Weights of a small GPT-style language model, trained from scratch on English Wikipedia.
Architecture: RMSNorm before each block, rotary positions, no biases in attention or MLP, normalized queries and keys.
Each number is 500 + 50 x the weight over its row's rms, rounded and kept within 0 to 999. Layers, rows and columns count from 0. Numbers have three digits each. The size before them is the row's rms in percent of the matrix's.

# layer 8 MLP gate, 256x128, rms 0.224, rows 60-96, columns 0-127
086:547568471507520416498492501522511513606525523493363489523446446461483486517480583564571421553503571513588446522602498422537490449581591520567509496427486527535530514505460543534444541497453527579559613494548546414512427573413447471586449550458581512471430533391486475463478507594528565505482557513449481466521549510495508512586524496472516439547479586519521502538507571508460457555526
092:503520435530539548450459453492586461481431539531520516552514477512545521527544483481466547534472554559506460521451516579528495566498422501502648381533520440461519460453513562474429506520509452390481510482472586523479471487539510577497574478394520549500457608565520498572468563564460529472580488496460520450429591497590488526424483508469649404460438471454474512539479442475579512492573
096:387407455469503469492449655482526525505512582606547502536445461505431557470438402449457513493528541438574581503532556474439513552455488549511542529518506475563475549473500557524548471513433544531433460492560483364497493495429519484493545469551441491460427467414475516596490508460440494523538460564525516556557402542544507503510595568449452565522448559550466580493560487492574494484473
100:558459566464494533535558556502537617445524476440553444468532425472431515545486529561480464480509577469487475472542416476584465463632435491507517450435437528495473461513531569526456398470458521437576454468527526584554524432427575500456502539434506576530561473494449485524470386548497469493587501393563511495535534486490580506548534470465612405481476485496491549420468472547424528563505
116:593533497564516388511449489569582505528495529478470552473511459497513502502528561604514475451453558600452515570541551421543514630503375424573583529625453515446537509529563474506533450564436507551538507549516537444403451485511496568469554497551477560550487459515567499523552530497570495458428449572531489534442463457501427500527504486481460541485459551429506496480546561437508605565509
109:460514486492517495499536447499437565533606522475415511468530505444557492533530583435591489474492482519464394464574534511531515493560318481373491512477627561509486616498524592458566543549489495400588567506466484411511491526485575513561518559426565452511481520492424443535530493542526546514471517509523496564500513634484520470502513480524491481458509487457476494572440506557520508426488
099:524471459442553529471534459527462467447505408417579526500470506449537584483495631470509424427509531429471495512469589444445494488515547514540481487446508496543439498486424558448462520547444426544513571439463424446503572442456487528524515421453556422460515605499545473558577459466619446513451533579497599465442459471494435501605439441474459541543441485451512508445441515529493541523406
100:554557484493444529535456589448553419484525499573456533563438472542486547474514497511558461409406489435544485536472527493542411424584545525561518477577442464462524542491402512380536501512384410489441421371507492521390469512541494456508473457537488466493540541537453473467537600542520475421503514474502531592498484389512431546573486570515531515497483460539561444549539507493461452507552
105:490653404445565429446479513480407494532536540523494541498506477528445442402450484519524569421482421424478502537491518507457481497459539474497568511531510473507584514513588501458426520530534571540514579469553570443380515468448463489500551434437478522545525479427448495422577530484494479437564500484419477541458535538477497453478422485432510485518477534430496513488526591483502645628479
096:567457457485547496415556490542558606559454503534463519586485465510522478527501540570570521496576464484601356525456428427559548545489556482527467462454489515505499503552428478533430516535536483547435585434447585469487577510527536457507525566420504563543537525467578522533441509631520468391539449470476475551515489411507566498526456550547527428500520564507510575446499511583451449522564
098:484471479534506606532461456477550539550471469493567454587462440518521504470454539489459508539457473408486487438511559600506530529599542480505565561571618454453560495566488497585463577365544514508455477463459598589479485568466535472652496548471519557511500446627544495513557559422532490540524401469518493474470471527445508531482531497534514460538560503534550555487491420549448521497542
100:590511583517433476516563514496501393513494534519502508450499514414527530606537504458567512546414439503443566463563525486545552480464565437484509461462490392464461618525513511511462559489455533484489514445534536473433456410487489314480584443444500523463469475476582481470471521452572458475439462492478515493500434464536492498585478464504616506528468489493571445461565439453444509383524
104:451536432464493446551432529519568455516486560458396495510465472502595452438555518517542446479519437413464480500503520406431569528572519524592533469531422594561435514535495524493544468546470469576530499451481553466426509459549552546536503518453513542577615515455510455483393475507545592481456609542545450467478501513455491533452576507478514485475432634425536539440470482508509510558389
104:485456440516488454494554494560579523498489515491488570502537597414430445422604484390537452503484576505479469479482562567505466488551507544442519472552383529517480464462577446528501492537476473447489503506452521495481451610508509417512416495505441586561487453414452408413524512526543528394549415442422494529489514568411473482490479467487477409433486484437471537531432597419462487470533
109:583559424496522466506529401495483444595468568382474539505497458563419452621551491581484469564591518490484571485510481543512542495526495527499499472557498494518509579479512460455560582498444475472441488445632526389526573511506520464539531501495459532494549418473510554534548568406495529512530564503537544439462417484463533523409344511497408454503499441512483473523510440551481462476547
098:563481515530466503519437550483473538479481471530464459458480514549493558477555487512447571477493466502477595502522540605428447527574503494576551568572465461471464566554465481496550529594455633452495444444443461508429481360467536440538407537492568580540577515502500532476464479498580555541426569472563506428437508521540517439482490478462519568557362543481448597498443504495477506439571
095:517471449474444442594501499575560499425599547495436515542518504535496525540599463470484541470450519512522582556477479548459536515514581481449472452516529549485526464485493590467573383419463448494406477548614458433553465570470511561475460450464466477474457544518389510405499553456442443527473489491586457428502408471566637474509462465530488443527524494600519531511448561541553470505509
106:552478459539457508505443524547474528582492432558425512507582513461511484440489635493469430487585480487539510586447521646561394351577428529524575430483542501589553474458543515487481508475442546511514573492499555554531530461449472520414458484528441548517424569480493505477497469462511591550444549461493442495472439453474554505525482466534537621498469537517451529491508552516602497520470
100:484473438553474520483554550548511411450541480523507527579522525451565540459560535446501540479495551505457535456493462480487543507571517445494490520558493438500424486549435493412420485436467497488537490481467512481509450447526590497537466434541519498492440484531489494543548607554549563493457382514430509503543528400538443485508570445599619518547583481415414414538584587477486498361411
100:532439448513393560489588472505461487521500472531501533565528448500435592399411532413533483506520337456409438544485504476517480387490526507445514454419394549492471512529491430483441496504504521576542524508599484464430454501500489580450535529534509424559514476421493515575514468475434583347468524474555573495514499502548514503498461444487452534470583472461487505548473505566464543488505
100:520540508516493538514552443527517526482419508439525687455539484539472576588490431476535576474537474458364443602501420530517499494484423511460457454550509562590550532509555492449510451509531535584417447495523542537440431465543583499537457455493537581509539394524449530490480475503501532499560545540528496521431513512388514526497582506608477523475464419492519491507613527467491455454510
110:497442456539562478472435544536602500621453530472510477553476504521511467492484592468503539413474517522528424436461519512425514484499498466491566526531502534467484534442476578548418550373507473536552450464412520435464603487562527489497460422492481559536569497574481480626564419432492524525500414498552571513436542419578447545515442500579550478527502538412439533468441489533468511606488
097:604573503520508472489512479536457575445488517563541496434539525418544551559396476630462551432484571493563556516466449402460501474489462508458548418480452479552459559471470539486533497498546417491535554511400450548429485450416469548492542448524498503453431538517589576478506536472529443461500554468584511498621524517571427538527514519572553614543500435425447500541468489492522575551508
101:518553469468517505631514516518561528538473569481502400497564496608495497545498453518485527576576568476446511460547397445515467461509467459515503523490550534577435497400569458521520595523497538466514491570530483504479484548538420422459564564472531488579438503469496439594530533466402578477466446486496438563493435559517550552512509562478442520411491605474454501571398535541553587552461
104:547498535488522561448532493570534490535427483536447503497536475518433562415571555539602436449558531442587584554544410475430590414553441499478481415524482529550552518437513468453501502485510433535515624559434548528511438487609552536449519469383460480546421518469439447441485469403501545519514499581572443518474542523490514529556491515511550528443538503423477461524457525444568507424471
095:488586462502529528540584542489433528370414432652515472593487539478406539574522480500543498557490518442485457477536425581504566430458485525466448500398492494532446479483502496430411474506507450476557544477627478599465534500478507489458565435517474531436495498463458483496562451492509506534564567520502470532604451524473479480433414388537556470502467499588454433492467496517493511550546
095:438482579458520439420476547517444495529541533541543602507463497463486620501491493461468440478528528486457521449511524549449500453533531577514532495462481398477531476502608520549504482549585474445425568433585484498538451441528452483543549492484464526500470459505521499382556615457515533540459538529437508583389524434519448531524612525507438404408525483481500429548529612436561500494567
100:506540499552517465480483497436516552637426448509563499486408434468530478478563527555473428594534495439442524526525467539501480449471504486455470522465556490466498447477538480501527451396517458545407504425481472435574432501477482516522598437407565513502468475462437450487535522417474483620513599441442469484464470502448464515503508453539493499510540540384490623558543535591577481576593
102:440504528450535479526587461535622516439454427523516477533425529565538517552456533447544489485418546540525484600499555522381565418434479493483513486510516454555597513519514594496433511440551491502401560452525624486492537432490508520536514493459545467541365506448497483562474430471499557606630567558475505524479529551593490512469488525483530510491475541512542489526462471529480488414587
097:486513623568473592523494492513511500468495535466505583574463498570518458510554433459528478538426458512571429427522453456482518559580555520473513502532546542421398533410492507491428388472535547542612570597514560410461563562504547496507463474496430583480451554521439433588503539520563421524529533503547535543465513487523521477573563470471567525560482497453500504457512449511471588390517
104:551597462485527509429452459452540527562549510504485427491428461536437496461461521475416457506495469479544448491421375506531479485459556490516571470514482520442476581478426505527469592493523499506470476516532448450330437623519493446520545489486410540435540560506502496462612420427509519381467460480567527452441491527461518519486480512524606578541510501551429500489504494390507506568452
102:433560625447436474486535451523509471534528558541505543504456498496551595572503426542550457475542557402469494524440464522468497491475554452445462547489475519560426495400474427489443456559549529550500528486604416550538554500497565584478525551557467565519509507519512446525594490442518384631546590517514537533461423505441580512521507590529614524507473508472487564485478445539559466522466
094:520519507548521496542454505512484561545524421565505539519634488532467499416493516531463433457509445573553587399450431444497490455580481537504498510454450503521526539507516580450508567512528483413474522478532450512352525402557527426498471523518525525388548552497511481469439485473502474487501475347492431452492452441461454560538473513526548505443477435478572424568468478525434465537358
115:425490437504527506624454512485550552449479508515487482520427553569549522444499520625495534439457452578525511523506453494480435513633570626435482578499476522553593426545510493440473485522480475432468543449470500485479463496476441454546488435530531479440581416526421528483543541475500518508501509436447593470474474527484516515474419426491538607570475529467418441496501617526443423461442
112:467543369604485471529487562461476523521463466422544400593502456453515528522498555517487443554503535488426473483482557482539559474528643539450473478443404529498454511462475487423467503580494434504499463445494483440495571500513399512489499466484527538529497476473467631412492373438458586474487479502535453527482483475466462480452576427438384599465502555478465443440536534544519519536537
094:573454495488434429581527508450495502579498520561508455463474485551555524440600402522389428501488485451543605486540542444568522464487494397561449526517576442568483509479548516458450430513511558495488493478542414426419506505579506467535568570380506513493641499544472439412374494506495437545472594485444496439508434477544501458503495533523514457512529530486489531489483508499513406472524
096:534508567516467558598522433510540663527475498507546442494413479410496491572528557548409470563553483474569498410531439455595451526540479459478470477520481559497516354425520474507509531479487485498486574556472483546526524440471531540465480562457419535545530525468482487552438488481437568436525432474547595445505503544508500496409552456518542586507432455570569506595419451472482462529518
# layer 8 MLP up, 256x128, rms 0.219, rows 60-95, columns 0-127
092:557534600435454500514479490506520453542541482390454557490540491502519548478448451475623475480482445515530435536539530558500538621503507474480500519466485458494498597503463468415487432530432469473456507559517613491468521469469559457552533484411552493392540485528537554547396464441450578588510616553562587411482575485501479485480446564460515463492478581501527514565490439545542441436563
090:491487535484487439474588507577560557474556490459449512523478549503565521473508473468494436495500485493490435529528528439508491399466577475475448574521589521551432480600566520503556488463469562575536550496537474429458532492433530392534543515559535482490525381507429501494545431502565417393436394473534516500472429484463445522494499508520465656574464504514496483430467558526409427434410
095:481590501431437534526472497529463461405548444460499384479509583512521433402547522512477578444516466447493434526435497478463434517414554547485531481469492501462520429582415487442448432481497433572449563494511385548501471469504429491492576507511509554478530551481597490450555476460569601463493520431481400464514495552514605439532451460541602484538440465447459511478403538461515457502463
097:446516500514585527516519472589451426470486543522482473437600471490496521460414492450500534539505494485551502542501528484531527478487599595511435503508443434423541459461636447563572557593477515511511517588567572451493461492445489425469492440537487525491429460565684483497575556494504561531568485515586561529558504476449500437469509516575382501473530540480511549534512405526467543506498
111:453517454465527564487494527520431396442589593449428563534545499430511497494503402541513430576499502547538432583556477460550548565538470429440530446475504528484517483523514475526517536483409564521575585466530486523463546522599519563457555416515475519517548429588520522458511437492450560412484573535552445507525410571483421468464466526586387500490543443447466511535475473547408503552457
113:600549472514523566541534535537474480405505592470485408478418499511446536502437490486566503460502497508572511550614368584521486585570508635539531602548457517462499539451471449595469567562494510515501559473512492572467461476502469532486392514512456599527489535525566479436488488480401509491519423480440504482493455484549519438558502545501513553405533482560454511457514490429467577426478
103:485524515439511477507505462521496559510549535463407498542465513545492542509472464467553469535520529439532491453516567446403418478580531546447482490560488537567549543490475546519542543501441479509394569494507587596462415617453472428486545450545581481584522587481496430491391552486439552445479460410490457510471472410351441486468492452612485536500496469480576535500426486494484535423460
104:502475484482547492436562516530518508528581421511526562462515451412450523541507413505503539548519525586472610552611491565548442491547535572501491531561541493444495406488460505577416469477558474532417479624415425526440455531538505496508484466517519453539552573512489586473426585493517503491593453507512537525598392430549512451563538491522483515533458521457602449502490570441443500574489
094:456509424640531510531581464462507513560557502497542520555491468489435514598395528465540536536526504408445536501543420518426549532556584470460415476476487505535477508445427533498469448382489419482574463455484497514581471433502529600571520490512463515523542492514597481604451507439514528546559464437488427431404499600528522557563535473496528535548412519519517470443502514497466423450530
107:501586572535531425525511512519460555506506545510527525612473491374455595472501482500441462518466441490351507574523541477505450485489456563479504543549479589489450447476557349389567528482517549439426499553445529622522519530527491454508548448478493614482452528496421613456518517463545507473450515450478508537511566451486512541547490507517484488503431428481490429481426445472539550453507
094:540513484490508439457458576473433447506542527483517500413481533472488414562490479443520520478440508488483478483534431452498434504493411460537452465605480465487538506371567585522500503512431502438487432556512501424455538520567477545392496545487525412361519484447441440527411436504503535531516551517472494506548535505449446534493485544543379427503489567486528541366465657492507497479457
096:395634483534500529518508476476497580570430435465442507509545551495512495437494490446518507545508570435534475482483439514380498554470438439510534597477556665481538432500555429487538456480466419488464533508558449450513529466582559532555572510463517512466585553465518507521490433528387448477482507464532559437552557437497477462436491576454456425418525530502479542428447492488515441571470
107:496471513568530457527588404407537531427601527480507520560366574497462469451507538536585596543514492505522484489500497533463514524490411542552476497587473600451564503488612571484567494475533577586433441520464416522548492488510422449518438517586489466549484449441545384451552497517515496507450527530398434453541444465526497568571538495562481501522502554438550523521562509456466487481505
103:529526539499440523578562482408523572486509480472411411473541410432566456452483519528462483501429445511528396418476565484526477489487480534436386510524516594559495566481544468525554522494481469501484423456484405528528491520404464434491498477518489460583460609496436553476524447487538559396456545463563513524539518487467503468476457511444444538548564549544583421576566560570525537393458
104:558513482492481436495469438368465528457543465508451519489499449514464477609594478449479488543529485514514565587540417432534405389579476550472395510455522461530538560512502468536517458533448483450546538480506520480539510498572499466455395566588548467449503508428491526390529544535455474413459563554457513440548409521495572516441372443517494439441503495552460564477485426547464511455496
098:479427547528542427480437517458579499543447483502646549471379630508542527537486508547518461511464534512509484478485502453593498539463491547495539565516576500427583466476502465568455425471520524515475564525487501327533519592575468509501536490509502484409419489480471515527521477441517447490479492474529504513496491476536548443561445525488526445451479564560590415537536580387540508608479
101:465533540550509442451478611577438566535511529537566528489447407498453470611411462567521507431441620573483541488447547511511491508510566505488514453459468484506449508500466457457477510605505519456453502431528395495490597499469556525537488530539499554451502517564522524582475518519470596549537427520548477573531578509447411458445426476392535401459464438439436475473486418531558495471527
098:431564520485486428415466514517526448390516541467539501592464492596464492415532385499545519531505549613459524423498570481426566564492550514417440495499445486383452536521435485525520493538559486465487468427495494473537413447536490531518501515490457436500431500556482500455553522477503430394427555618486503467549561505504475498547512501560514479392515487471570448527507522469441386450423
097:469457512471473427557524438424454514585535498564523505369426486431458500556559494511441563485478474458488496395608407423506435547430457486525483543388512515425474500461498500542466501458541472492561498472450577468624510504512548482498468502500465553489541561561547446596531555537466523550461475550497498515639506452499468441426454441562540464450519483432445513501455469630490533511458
089:445502531487485557537523417476391518519507452553493453510424530426643581468449514425410527497526505540593489543495444576580421525423487550453495530529451426511542583501498567593466447513517549445526556535505504572515519468499424463512414402572483554514498491463591465511533467462490457533518492533526473562512417471521496441548483525632424498475534514505528459445477406423532431456520
095:528598537457568529524449451517437487430472463429559630466515510444453568578483468468587516447637513517473475539557482466480522589494434570567550532462511511543560524492521550525481483514510425544489453508568433556473458499431522534524461531504523510480481415544522511486455401515504505415489550595532572549529485543480555451616562420652474577501514504551513547475556532502513443482457
108:522487604510580502512525521521423480461534511497467486425520507508460545503574444476435529513494555518566547513497472515472476422574487613526473463490370510508493454540546525513421571590483537435447537486444466561449402477488503460402389536547482505546539469427460392528522470556475474479457514431505422562547452530487537531426512478467485494452665515641494476578488442460493515491515
089:485510426417401525482398521481451427485458495476458512526477495552442605604540458477477525500494488501464420505520553558520529333520541454479507460522423511577551479513430466469436519519509531363462588430455530463512521524536399495544556513448435475508429446530456431543444528442430387506592493513516477450432539473534513459518509438503446459563428517511457465510487461514504423525441
097:572491548469608520523457412505476503544474472540548516548472493544478512427510493463561563529508504509430488470478504485458512462528557448530498599480425453528569583458634549522491582536540457495627552549524496603549444498538511470474569509483512486500471450498482441592546546463472517503386432533425373518480440551448525542421470535479445416488489576551429464537453526401522553462554
106:534469437484530496448525582547575535524423520531508535525596491552497501484478578521579438509561563458564545555550500481522620497596468562489507492488549462483515571451428459531527446494461513478562497539463544507439412458555561550527508561412461570536567592540413478539461425511547510585563437589498494489506572522589448446523473478453604510420492460491498570569415506503597524516479
098:507535583542479564519437572450429458533537554479456439462567389560469469456594523498467471490493517508477464420497461540471602448479493581508460532509478501502495492563523559363510436412415577397521457541504489462478581510525507531445550519456528450456552524566459455589554481417475450560565446523468489453461500528477420608475534557433549538445394525490456433473494478551566513472503
102:415522519562484565561567563444523545538360538456474521528527482555491585524480500415539434484496373519528491499508466376527467524467459462525476492610475540563547418483554523415472411552463521543515421513424494500453451518522445537466481444447561541489504437507571467567491493481460437485466453585493472523470423453523428468487587407598454528552460504502476572528548493418484562516454
101:455428517582431522568476503561440509508471481429478588431486425475479534523556507450552505504535422518459466434506442589464452453475436520562517494584474537504492554530460494454581560450520441491444491409508463485470515478601498459516441453580551479520481428478550512497496526489524379450462464533546482475616400493347511533573572534434460537490552445535464465434445467465404560456495
105:497476542566546575465428480559541564509528523504452495431528399531505483422559514367547425517555532466617450462494515503612556542522551540501457490608545475533466484541439451531568502386399461537562530522545428493455488562503468497410527501518379493453531478572516511515554473528452571450439546548426535492492441528530502522474559560479448499508566450484531468510434437454476538421445
099:438500524532475525514480526535566491584566475526497573516521507482575480556536496477435527486409456515503472541516481414522605538434632500524525399491459506494554533482435494557561415415556421452549440555434440480479486492519502402514472509404467502500448569435501451503434506529500499537495469566443487537480446460654496435459500466486582434547455436546550512567404472548599481484558
102:485500482506473515369420498554480525496517455474504472490422542502523556406556494593472510518513534382444485508419485475487428564461529478513498562553527490461486424570515477510576530531639467460471464453530496545569565457429434562375598505513528576476456468417455570541467532469554425495530519477452451435392482509588594486472488543558476444578444495526457494519445549519497531514544
094:596512410466486554502516458448475540529562499451539464517538479558520433473526559487488493499437415479499628493503429494453435425435567498444467476538421574520516484526518522509492600379607538520578547533482431467498448522455410503484567480477474463494440482471534437585497487527491491463513485418455538435512522523594455475493477501523435391434514466568404438458506421602577541548536
110:561565430447468539510472592424504573500500622578486554476422581493515459514506475570434493468447441583556530542481461573516463501487487471553557395486516489538529466526453549483479583554521556418487526489492581432479440536516467498469547477565523419490493429490503440536530518425459437578608481473517569590481493507561475551419472480394558489467546452445493535585480491476518598460582
111:475519572469537473515502509514516388499532544502652453514515452460478433540456585370409484512527499394489500538427569479487519576483465519529494481439511460468401562497455532569439500592508470526471476476539498533515466443494508540453416565480460590479488563487527598495430424478414507506541457481460476557598459457461491484494556552505514479389527504463598595416525533508482570469537
112:510561451419500542412520573561465483473492522489543521541526560548458432502520611568532561434499580476434553507550518501472491546505493560534548519486603476554585513521620471475437526603458401386537583509505543482517481545517472542488514621520479448515554399445502573526597571410478428533467443455534515521555559470495510502459422510475449523527548565509437503484501412529512496538469
096:434425539456532488543492460462499523596440540607516482490488417455480526586485466521505439595515473516502437465500446449544540479541585490465448571524553455607432464494473530494493426424578485452527424552521413431470635514479426466496539470507517503508490430524477521505491520525511408531498623560516548382534495526490556498527539517510496497545501551530370454525530399582572528491547
# layer 8 MLP down (transposed), 256x128, rms 0.2, rows 60-95, columns 0-127
092:505611529410544474568469526381474515514496442513369576526443467624505457548430549552446468539563536476555536517474550488549393475481472468523515517459455472549487408514523455477545410555527426561539536500459504451515471557486491504616475494571525468522425442459510476389456516465545478449542455587423470575458505519491571485475516422527557573577484458546470496480552521507418518483525
093:523444513529485449539417497435515536524468512439483539519525510572431559418481525568487490477477532512557496418425621573561556557532461451461533486559533541514493494502483590557571509469407454572447506514366546512499440469498578450509534517397412536410396612525488511542545552468414589490589525546475520482468571515532487435547513450476553467452457555534461550509535465483544504437532
091:606433494446514473554501572462521509489554477529484489438447474490456528546488450488461482511527594511457478537530587393522541490482445430547551459581549507451532500540560503527556491436495428432618459522433542528403469503600555495511471450477538514438573444557636392490618464582533494528524489509462550514478457531556532571476482402443523420500475566470513491492487550485493560431574
093:500466528530493430584446515447464505463505431496475560434467521399496411503620538486496555429464457591460413578530510554473498459524504449536437527406501507479542478602454475523496526487471357469439419480536539542472520417500492568510383613431489558582517514582424474534522554554477488447506513539511454454462390531493497513552496482424480460474451487575516526539458507510479585529538
110:483595529427488542518462504484483603504562486469514543438560541488516501549489492580639390522535484546440527468520511541472461498455478556479486557476508527454476498542493384448504435468605429582508457549457579481429444487505437494474432472519391442479573505514571453526597468465481443470544520487606418479497540478515544606535515541519467460508497506454448515491514500417456645522440
106:472407493482656495505480554553507449417512538440486521582506456562557539433352518500504543577540547470527496447506459480525436470516481425494482508542418527556603508532496453532459564461507520489511547472491489545492451544539480582398446504414463586519468506491446480524482479568508547575427500578496499416449565552416444565534447473450428420548518516557565449518507489463530604514516
106:476543484415510479441484475562473448509466484510492473464496522526448495550611587405565506424395466451538522431467481470445495494566445467610540593497468509412523379438529568537477489561482548530583526471501421489501470501507528471551542496497477467510554536372454542544559528527631509481571475506483500578467470520474528418522499470444444460490415542468419419604438474463514439483517
108:439500453560510493466507470567486450508534494600520515574548523543551521505492504572424494518499532515408458572467443482499651420474452503499472411490498566538435543511526515601533408545554510427483586563516504483582572531486422519417403469527497518516601498486475505511537462508478534484527486510497569488462488551428565326471577487576502597528559488554471491489539503489527510579435
099:600412476481398563446438560503511457497483436533505476515571542499541432592509549565478486563572452558399502506582538528515509580499528555481505480484440558474482484468370447505484493487484459481461504468430473478564465511510573501541607469519557531517521513548522582557423549468611603524525538555528455494482498427501452552486505521632503484478447478517524483523535557528428361437540
101:558499501492551507467447501528564493540494516449528554487548425548412507550614478518521450474526594538592366396499558401541518456533524519525476492470507579515459564552512441565424375497549538512481495508537581395438529497439515468448484469526487468523499507472606501508537540531546515499541485483502428509504539511524548499480488397449529563496557523591590553498491590568391544511585
095:479514490475528563441489399494558592502432461484552570449582510482556551491620542474456482504516476470607531522528607510540523409474471547466558491463478474550418491547432450464470497516502456503547469493498503385533636534507536488531479480526556543536535513567577511559456413588491511485532479384515562460511515517579525546544568520538501583471544451480538482610479484506417415464420
094:521449553526461477485377475588486541517580512525562478492614526495526508529346548442419458521489496429463547475443570503496472546619535539566452499509391504530483594455528556500500453473576543561486482556488469496486482595617532566534545473477562523477503566433497522495599405502493482450559496543474479550448606544466525564466477560527514480422542550481489564519486506508498546489567
101:527529567481499522593535466443434533570513580518436511463485454510544494542451429361488576482451494494509565587584565483495522547508486441539472572466514562527524528535510570479418464512460462423489510540483495446523494533484531585429442452380517565514416450419506449481492456542496458480518532511612511434525451390390547495427497501536401469512547544430556452442492464431457464557492
099:550485501460483542548478546481408523520493430496467454451501561560484492519499506473474531476635466572412472463459473511506530542571497496516525447587471487525600524460564565543601425485551463497456422518513478484539457547575491520533519497499409500534434553567508599493595376472432503461488586529490505487491485518521594463392514547397467552521564539490519498614612538468502517542586
098:534426496395579497481523563508510474461476521463517482543449435477506419449573569393500478508423615454550446479567487518463434570502484512482549541478459559424504541597491483430469518469488529577528527503500597565411558473494442447471476520426412478587563457551563607401410483487519528542513503436476476406492492461547524525496447490478479447529468489567590557521532548531567463464560
099:563494535512523380481480469536471474612570549455489555519521479558414554423585488588459511497528438446565529426413440468558425410502450471633516459546605507454558551529484533544518479514557471487515403579532482512535500471518503511601456471499476578463516484463614513551438523625532537530530462457523554558457511426514536499484451561462465513535486467513471556496568560566476519482496
105:520475467452544472588528457438568559545474569502489554542409507490537517480462575498582416503576489482453467556471524465546497589586541496443581526438504446580520494496441492443541556484512537497456491434546504517547599428564442589469429507569567388559491548538591453466515481467490505447476477519529475398547436472518531553414531444443542415470490542458438461550498425615479537530501
096:462411508518598531497451464498535525447594486467480516502458409494421503554702544473523489481497510403614546563399483512488559485508489469472415433481524546422494461514489493523498499558431523462502476449489504460529457400396565454446494454511505485520427462465496534506590491461530467514502516487490453574391475415520563488510568414461498484534534569458507561459508570515514529541589
098:499620504426565614449549482581468572429485517474479437442509415505503475478467508522464489544496608483490489468538555536421540473555582519539502499492555396462529450530443544530457454494453555434496483482495505553529493423548509442450509420421516467470510443518458481601544465567599511477447486525377513496488578473474505531552560375493557618415582477450510528492526517496506543475445
096:454444533524502444493463447500473544475501582622515555482395457491513432472440579484516436475490458551567500437491452513430485549434495494456423435451475528476523581576551522507544475504477505485556525464547497499478507515425510478484546498417582621445505619573372446516533587486479405475546452464546572523515499470541539510515435431496441561500502593414428546471403485440527507517537
098:497508564510498511558569528490519459470457509522503547436480479515526398495598478420533512502564491546442533486480498478459510544453447520473476465482536568572560490409478445485496473552447571496475536518551468516474504549451488457498437526662530513521439464501478455453618387632458414589461466484552562437574517391418542563563490413477454539481502473489457499490451476564484496601418
114:462561493626511553544484553509464520416510468515579520474424558503576497480361476450579475559539516539463561552489517570437500414596590493544589481555508533590504549606420502538476433574536494485497488455391491491506529558467547581511453528543434473517473487488482589530423452451425471490508478496408453514543473589436539483447484502487502468560542458486499488525455496537398545495544
098:520527518470546552601581471393485437491515473450443643538490491517541548520480513514470551436507432466450546486496604448488407432489527519565422498450518531458468442538535529498432540443501476513561516540480447482613466498449550630498511476502460500483499463463589460561486474443487530409593549499567504517485535475578649466507502428459584517459498532550413533515484513530434536452555
099:505504422449499493464496438538480502511479543495584439564561485505556508435320490478489492553506489418589525493578450512524485489460439463558496553480517482526492546480514546502463404602569382513590537494457517551441485501545499506496477473428577526546456530567482458478574438521420413428498461571457429496462527523477550512549472462446499531523507466451443487560500415389584591447430
102:473551482469485557510475563543457480547575497432511472532425472487514387466418468534485524522501492579520501408561587426515434498468519414585518563431548453311497590583441533473556505551451463468495463452448493533503576551492581470466523470480572461503541497496467546480468584518533513530530528349508544496473499575489456535465405491542501495521512519393546423524478494486445558490511
095:453579497507517511491575501460520467563518525406427423526560519518406525488443552488511491434469583589394526467514550499522477566508474483496502498557395516522600528516461594555482405403496565440502567490456558563558535513497538445580523512489507484455397587404494453516382506468489434405527447439505467563517485541465513423562449514499526474571452509448498532457509539555541464445557
102:469481521486571511518434485478527383414464515583413473412377463528489622550587461524511457524484507480594531456597567470491468479448494462568453449618484558507514545552490516442556521495460494508474571535449522490524507491501510550595508580540456410447495491495467427465509530518493560456421537500435470456536513576462555504442483568554563516474501517557467417427522564490553418491592
100:485460566475584453407522488466473489602523506440535564563499503420599484466429501489482593550518604524446452514529530531570512460578517441503507494547500538480513463562492488536542507487458445509423507460518505589564434489586571580522555457497448583418559444482483527448530529520444514537515434501451474478433580567552454414494571369443441551499561441462533478554539533494600472522555
098:523470420524510503436436560473397479508507512448510484582546502481581438486503436424469526552491530461506569511488453567549444506565539544553467480462442489593472381495494462544586576546441557581486425525382511462458471504467589506562601600396446543479471544435472483569521546442547481514530537510493560466580580509507551564525536451459497446520482487564446497483541533481562516512609
102:508561484405505500498483549524497500608526531521418562503470525469501536500469557532491544530589501444517524542406439540552457488449478584553522504545494365606505471540481545528488431507524504515516509570416524539507521553479533528502488540527564476500576512484442557453432477496407502442409572514448515401503557529647504558473477484562428442401530438516430475550436565441594431540508
105:504528488519523496529516578506538462543532477439536478509477455619519498458538463450544564569548497521577556445473516595440389516419521592545470471491437473481553473451632527530498436531526531509568524503524537508493520531502514498504458445513516450403538482516587526528578496519509473372530473433579575449392493586487574485420387545434533427549469458488432543434438472433533525540487
101:566537456511469500522506480447537568504473452471554508475492547592478480485553540529515432492570559533482509468534484484431470444474508534506465476526571492434544509604542453556530493397626412527504492550582546410520473467363444527641539500471494514508525364480505444470494490601471458536546418503569508475567563491528529558496531405501500475543569405466494459483550477552545438541424
107:500582500425491465481482473483621501510475420598437514455461487471475464557472525575451610566477443493484509470423471481502487484464353506555443424488458448510609482482436513558524531528542461432485591493509468528434515505526528530427453451544504519561562417469413595540527452546475476501467496541479536510566422509418467482380498459507511413436506496503497538559546533509564600417502
110:569613469518439544489538553463475479536494450469400502548469412425420507507610480578472503489537547568501541551450507485523494490496497468566502523463491496448458556369445521525638417485413548503508394454462456514364505565441550482499460541529516478487542539498461523434535464541488522491403477512512528549444525553444502489512532574457506547502440535509530542441395493436504597578534
110:634462428468472523481485469450526475526526482471475532525511477453485559491382571509496439514499508451539463464480609475488397424553597420524399563410535535453422529515469530519475536522529560481454540542456481427538513462512412516506549507400493495534581478454472456526531505554471580579652449564488465492525500509471481506512426541557547491451591496514513559455404559516477534472594
096:485491517504516524502443494558422480473496479492605449440479539589386495448492583543468495487468468441459537422471439566489489482509493434482434491537504449543491495466421530463480663479471496462547510601512461473545453502489442456454432488519516441508534491577477537482524509562334433578458473531493432456462466469425550456549506577593480485583510476595457480470484586389513505476556